Weights of a small GPT-style language model, trained from scratch on English Wikipedia.
Size: width 256, MLP 704 SwiGLU, vocabulary 2048.
Architecture: RMSNorm before each block, rotary positions, no biases in attention or MLP, untied embeddings.
Training: 511M tokens, 3898 steps.
Each number is 128 + 32 x the weight over its row's rms, rounded and kept within 0 to 255. Layers, rows and columns count from 0. Numbers have three digits each. The size before them is the row's rms in percent of the matrix's.

# layer 12 MLP gate, 704x256, rms 0.14, rows 586-685, columns 128-191
101:135133090122162087127133124083209140118135177054107103156130099150114113167174153045131061134132135101127105115155108136122088112074111156168119135130134168104147098127047057189137102146147165
105:063073096093115090109221114157148115075178115152077109163117134143162121157167108075158134129115156152102100163116125155133085055126087109142126152106099124136098074174108136178095145115097113
103:166204085157147081188073070153108136112202094148151118172100109169160114156142162136176146135152082089168092038140037117144180118173140144148137092200131093150168106104079148127131162119144135
095:175132129153176115102123137122101117143113101146154210144140115181113101147091150171118134173158151180145096097171122191134149152098140120159139160153114064154117146119176132129110129069156096
102:134123137164125141174146115118193135165126138117120105131159188078127082140153154122098092173132127095162102099106104150074035093153111063084166070116130098148116147104148159121129125086134162
097:178064149026123071150161168168090167109115123153116115190159119144124106116100100112173129113180092120138136107098112119064193100156158072092134075100110179139155096126130189099155124093138078
100:092153150196114102127149164178212145171118172131074112140136116166092145163114112099071126124160190165148174080131157100076102151139177129103163067088139196143155121126159114144054088103165129
096:182138144099101120105143122104092147139128103126103131160110115153092140108127118179128103094129137135124126124082110134164128155129112144107158147080160194147112113137096131154114119082105125
095:159112107152116129107115147093104083197154108148199163145175127181096122100118109120082091130124162124067042156188147127110120106153099120101107134175140162130134097098102099116133136101104152
100:154135043103183116108130069088145125049148140143160122131143121120140105114102081152154175121109130171179146153086157165140155176099144179166151092086110087099116120127082131087142144192146138
102:159104087112109172082123092167117150141117133132128115143115073083199133125154186193090174125216158125161090134170072137093142061147156179113112111130132102143119151114093117032102127161126086
101:149143147123100142125086141105119215134041219089143153175177094081140116121108108170178087119116092164102142127093137117055163171168160139134099131160117144170121103131147142190145097143137112
106:114166136116169083114179082087146065087116125127157125106095087140140134146133131068120093149120155077129156118099113134122099112170106144143144127134118118155168122153113151110159121121128110
103:099145112156069143113111076090141160123104112079046151124152215134127100162159155185210119176102146155097130187136135151107112173117155067123111173140156053060105122122128138129176184110158111
105:136130093168089126090170112073110176140130113131111161093112122157132102142119087068101160137123125104094081153140156086028137103160144119170157127166160134116086211070093165102099201151119119
095:083134134156092130112127041103114136131158102148116174084117146180184142114135113085112129100114128119128144162089113172062121117115087140076181202079144126109127126173149122151118145118131079
103:107126193070102160094107091129117084086105167060149184109132039031130184118066131091106090166106138164131122139138124153123097143087090179097145068116139161121181118078128123124089142095166132
103:106114127083122087109111100148136139066179117162083128114167172129161060093125136094183173114147138133129146090070135072129123093136145164102089090118179063176110095100121168153094125156078125
101:154105101087126136128127025068131146149182209133086162128092138090115163106173175118144101123069071151153106119129131106123104154156107102110147144125190148146092113147067153105121125137086120
097:067139143173131157062148127097123096084156130151178080064136124162129143116116179118164131120081207117124146150215129090142122096089186108175125086132111196122105132141146076140106144137115154
097:161193145117093161130127120136151078072126117067109089146136099123115138101108062135128145117142109127098134160116095109152147121122147152085112154105191147161098117114173170137112142161124135
098:143070123112067080114141126123168127132098143181158144134143119122128126118131184137114129172118153055022118162126113118135143038155084159151129148069076108147129134100128055107100171157129106
098:104105182085114106158097140117113187127096143145168098143142114099105112124140179143119182105186179054147085139115200128121173136108108121190097126143062159097091122112120147075120092085103157
090:166145175133101100081193161110132115138103139144073130123153158095157104106133216135067098127141128089153157087147154089178133155180092093094149133132121119107163110147140088129147159163148128
095:190156060130165114125088102099145121141154090093156148139160101102068108132088093090129142153078125093111074138074115105116133116104090130130096085113116113126153108111119100110059159136101149
099:113105075132117091124114132109111105109103079070164137123148125160126138128123146116150153140128130083115192096155216119123141126083099058129095168100116095150077209175157117111116100105179140
096:189102123224085124077112104117142169121131160105155163139102163119159126131105131123107096144100107132136162088139134087137090139102143076129105104112146115130142139059187122086146120138171082
102:152077139142144129094196137174142055117178159082193133163122132142169105168132180117120099188131127161108143176117114158153118138148135169133151032152152131109133121110082127102123145185140111
099:119128138137150137173131143162101105176140117107130164135134202129102120122103189113119162186073166138113143151112145143037108098130079116088148093131155083104135137094111108114097118112136156
106:163119153140099075196151157170138162181176142150173115097051186143139118098155150085100125121139129096109145131116144164110153104100144104104097118152090167124153130114148122127121191107118163
105:079141152097137086149125120092162153062121094110102127103108112126135100162096148087064105149125145143136080120157153132133136113108116018170175107148248144112108126154156069172129130168060158
103:111152119086113137173106118133149087157127127103142152173136117084076119111082147147143150119103180066138102148186105128170161081092158116193110112124152136146103179083137115113177125124109134
097:140155149090132149171171136182116137163159133126150143115126115105141131105124137162076130159074125180128132132094182138096102111143127065120073190141149116150126117119200104099172077110117158
114:151105127167161121183109091108135099154118104115116156160078099185120073084154161124157142152100135126113155077148079205185153097179064106113137093156197142105125093146089160164114117138165052
103:176068150104081103154119139188130136119090135137119131113118148098151122111061114166129161178118174150115138119085117196147101160091128162129148153072150160081114051115213121128095152083145111
092:131129159084067139130100121132135125121127152066100136122129185095142158111115112114150157150123079139203143114094134142133168105155120133126139144139120078118136081134141108157139151135070168
100:114155117101135119175182133118146107155186118115129133145142068133113122111181168088119148077155120091154132159110146143157162129112106096128182178088141173135119167069133102188173133143125103
099:118113134128112124111092154070101151110118173167107153177140143159117092132131120085058087147152231130112111138153138138100107126155131105174120100143141169105132162158124087160165152204101091
166:175181116095184147170188099085098124117153075126095107079123176158138141135117168082058138092160108119116109188124074150180114132093189148077141158142115086130142144154146176141126209135127080
106:082167141152087151119126110135151130194120125144093139094109113138141104180138105139146130162131116121195073076133121129077088028134124124121089093194164145076207079162139134175123089136121127
103:115090166116156135148156161137144093095100123119079131165128179138104100153115162105116115155134122135199094164102092090083087126116105111084136117149126166125127067107116140117134158128156109
099:145124165092176100137162101061101145143128150215133124147124180111089114123055197145131184143131121088107099106173092134125189128109127115058140178161072123069102140127149169139075131161087143
099:166073078096085080161095176149154185086110144088142096166115105125067107135134171086162135181126138138133094099158080080142155131120154031125145144139189184134137109090110133103118125094133107
104:155195069110098137194116081087107137168106090058061035099177197087174109124119109132057141039155197118137173159174117115168172097120115125130128144112112144120125080097053173095140163112151125
101:151116095104147141110083129155131059181141140113164086153121125160131093130120131115115139117121140143127109170109148058189087195108167129159093110177140134050145103113116097137121179163142144
103:120124101169098130180153138132110062167152179123086153137144115113125127163109103150120139104089065096104113102111099139131110124180119122179148115159143156118109117127203135116091140125118169
100:097106074080159124151128095146187096163175090160154124144104149127131151164151120134121175117168058122095129086146099151110183110100147127124209189152098124099155130096136163070140146137162144
101:084100104114145145122085099144106171098159115142037157122146123127085132119128119182167114159150109167127097156147162143085066151087130076164086142149172157120118162109103099119162115226085139
097:113076109118082167098114151132114098138121129128130141135132071153149120168119128132127151146149102134150158140046106148133156157140136164110187160161113151154084103148121164108070107133087223
096:074106132085191111046095164115148107113000119098119155132108114090157097131150139114091120120112100148186122132094118166102139083156109150150124116179144087133091112139138147167110073162115174
102:105099156142055087116109155141144168119101125136172123095146096161169129128103121109197131191179120175096078135093117121134103095107111132139157108097105116120131114119116197105074124157136123
097:130118111130165134100197113181142117146157095083166149089189071158141148177152168185158165138135092139115213143116137110165118103114087176114108121133140122147082115066088142134173128133119147
106:110173104105162153192060137106181129096066086134097130131093176108128066085096173129157101090064135148153114149106114117122148154112147098170119129123167113152161142118126123141075194185165120
103:148164117208148169146156111130161137150135133114152145162130118129163163156152155146133115135125119125153141147125073167140147075092149141082127147162077141068154091141106185159058159106129134
100:128085105186142145034149118130142152128047131100139113140109159150113101056132170096130190137131124177105109091110149147136140170082159101163111079119101179117110092087075116154130161142143143
105:151164142141123083159161155111128124139110152148096158111135097064132113200166138149136099126121121152147133064153113174134139142079148140158097099170125124098079124102130128152120189111108158
106:139151130171136095075131104166108166099121128085107131128103166135148104142133195108138126093138144163108116104122185127099135123094188167094172140111111088054107089126127178095063112107087166
096:169127154130150167130114199126151155148054130173148098159085135106168152145123095052123119120132090112111176051134128123096069096082099125113157133103114167124166108099150152147041111124157128
098:113165131136149150126105098052085097209114081164042133104155195054088106080129118147159093113190123113131133170097107100166155115110110092149109128146127140197146076132158130055100132114101093
094:214091122121102187142082081072068131118115181115089112098057146107157148114056183156051119095144098117150142137156149096094144115071127102114118152127173131135171107135155082164094101138131133
105:188089136175076121086107104140155163123127166097116134134197138063133143160059074150117124097088197117093112145111123125095097153091092059162109036133157174143163091157107139159158112148164084
093:144078151167168140166160120161125085137129126202134107161131115130054113084085135151144169069136168132070075131144118118122112129130143131146105084152131118140136159096089141137086165113198175
096:154155094132049077132156177142092140157104126080143154151125120127193121109190097097131175144120133105102078198162117129114154114103157118134112098110143104101086083148093165184056166146106124
116:124114163206172106153220114123132157195132124132155096120129108147122127117143152140146135085114111145133100120105136140105145089105184162144096100104141158101146102115134099113075080093117073
090:059131120161149156137131104096098087117079072147159064068181136080120092089105128129119132153110120151125107103110141180110111093175141121112171127160128112124097106126169168149099086104129120
096:174158160192142065133091104101149135087075101107144130137103107123143102143112125130124119116030087163099091120167111140129069168107151117156126083112081251089125142133106120202108150156118141
095:082126137087125074149126126174114100170073154109143095083180103126061077159151156100106120172141150103113186084080148180147127033109106151159088129076150096111112118121124094186096136089098078
105:169117134107120128094159145099067071129108191079086083137137109102140116109119150092163175150176158143152077129120097154093163188109164125148121179147118150128152161083141096162166098141074171
092:187084141132091052118106154108116105132178155100138147110155152124111142117135120201164135130129115087123057145095153086141128122184146103105163164180186116144151070144123094176120155093081103
101:125124119147084131164162124117100135095107158109103135166157122088137104110144089154090153133148084171121174111061111122116121101119119142132143175130185111086167180141120000058118062145154133
099:109127163169133106183070154110202123167074156072088162193126125130144060049124115101126179100191194121080118100166101138134089104123145111153116183099147200151116099110160140056157127096136134
101:106176139102082142105096192130126083202128163134164145097109117113112155121134163168052156119142125050152071140091102107092099123144154140147093116143092055100143120050152135136094107114134170
102:149190137103111064167169107126103109087138167094068141083098121080132116122120217097089158140192122092168089112074093167121154154135157095159114170152087159122135128164089143119115103129109143
099:149093148116077098055127123127104149115127136151068133111127173166140107110156128091146144120160143115155171088142077172120109065074078137113126121124100177124054174133137158133108132131133179
094:091149113130142066121141139155164221143125157196143116119096115132203181139162166140112116132079148131064111095149172175113094165116135115119096178157152100149138040151106158137047166102169137
093:130127133127126144113107152131099121113174121098109142141157126116127156157141075061110157182135139164131059101124130090103108159146127146114167093101118109122112121104127117142087151090071182
105:153111096152149123136175065147108094121081232135070104178084130172113125151111154122094083174178129121127148118126078197178112139144089180124129151073075180101136100141171094110095112142113183
092:114147118137103124126114116086190105165133070183111140139138138124182103087093112135160112093044111120137097108174091165155148056170043095144220111093161179105132118142102131149076150150143156
098:073107160096133133115149114100140109137128175183137048161132172081141120133141199174164124099155175121078122175128125134083116129153093157116167171087093089166102053085130116119109121161112134
107:144118121134100115177098117150137105141146146082164135183074112129130132108101157172078156134159151159074135110075137142193091148126118119130096099144188191136132148060173170128139138123120134
090:149135076092170121117156116146078069120155148085098090174080096137106119117125177129101149161115099126179106142166121128129120126101125140126088128090096098106110103107152102072192142121083088
101:194121070136110082128097180137161133149110095140121153080143106120171118132131143139133147203108092122104095070141085095108094142118120136168157105103123124110124118158116140128130160108089183
107:134178141131107140119159173118155165138123150154181186111108087108142122148166112134139136110132092086090133112163079153086204158169128149160147093163136105061142156097138145139120067069121073
098:171147167126139204179103127178088043094095162135137142093114125104133126103108114088112171147110144160174095081151087107162172127097143139127080111176152151086148134119088114109186117095054058
111:152148113157146134138112104135120103109119157091123105149198110072124172111160176073127150094150118097149137145195110174128121187119121158150120132122164150100086197093099176121118115067126079
094:204133123165135115130149168180209083166153138114085191117135105095112155094111086151150120112229181159080145172112099180072133087076126107161145119113156127143162106148174063103121161068160177
096:135146159111197090135151143129085097158134121123108208110168148160133114116089095115149154120113134167128089180141133096199093194186064127157077201076118139122079078146122180094096120167099155
105:126193179089119122171139146069146129155129157123150102160139119147137153113147102072057092156134151108130120206136115114107133132138112118058073191091168143052140116191168120156069084097092152
100:158136162131088132126103142139150118143117154114050149092113154092149133109172189143063110127123103171105070053156116193114176115171129139118151130136172155147062130110121086111160096113107177
097:125139135168129119130058055161077181152194174137104150191090100136150132125108132160166163074077192159160122073122153129147164181142146107145100129153095160165134122066131141135079084107109168
097:153145107124161153135165096072182120102188106117128159108157130097139102100165134140123154119136123152147191165100150151149167097168152081090121104061145149124101155120207147139171131128146118
096:094169109145154114175107107126141101143212076130159147171146125171160149133197104146118091180137100140132171126179136130149117117087157128179133190132091184099162148111136177163169112126106071
100:134192157148144096173107112096163090069128139080123167093131158122112145143102122092137120120097094095169121114118143160132086080162102089148124092147110087154136132124116163126134185072173125
093:210103127191120114116081097162102084208157186164052075109120160146183135154142148085117138148169077163105107152182169145159161128160132117109103065131090133132097130133125129171104109207135076
106:108140131133132142101059143168112104139176114131124097234088177152112166071161140152099081144167126098112124106100096124109091083087176126152114073170131152158125110169097131099211119121111136
091:123178177117176113093110162096095165151121095175134141162164065164128064126066122165126187147088100125075154134092105120140156111187136108140105119159158159180126093094128128097115150126132170
105:089202152086124075126123152141151122126153153170165110095117175153126099135123096108075116177106088155148117140132096086116094123189104137132058089105125119129127156128180120154079148123155092
109:134133125102117062143163116105148124190132147119089157119112148172202093181117113103141129170140159072129107141107137116089119154109148145159174110137152177143187128085163091215192164091115143
108:174157152154078132088160116110123149128183119151111141159144160079163177119150070132160108182143159153164103179109126111156137065133134101162104137132128116150072139114116180103115108136103074
109:119159108203072123216089107139112161070110161153124128187156113097168110177086149138135130116145119104197132110132146115131132093182112127112164076112182101101143198111095128121072110102096087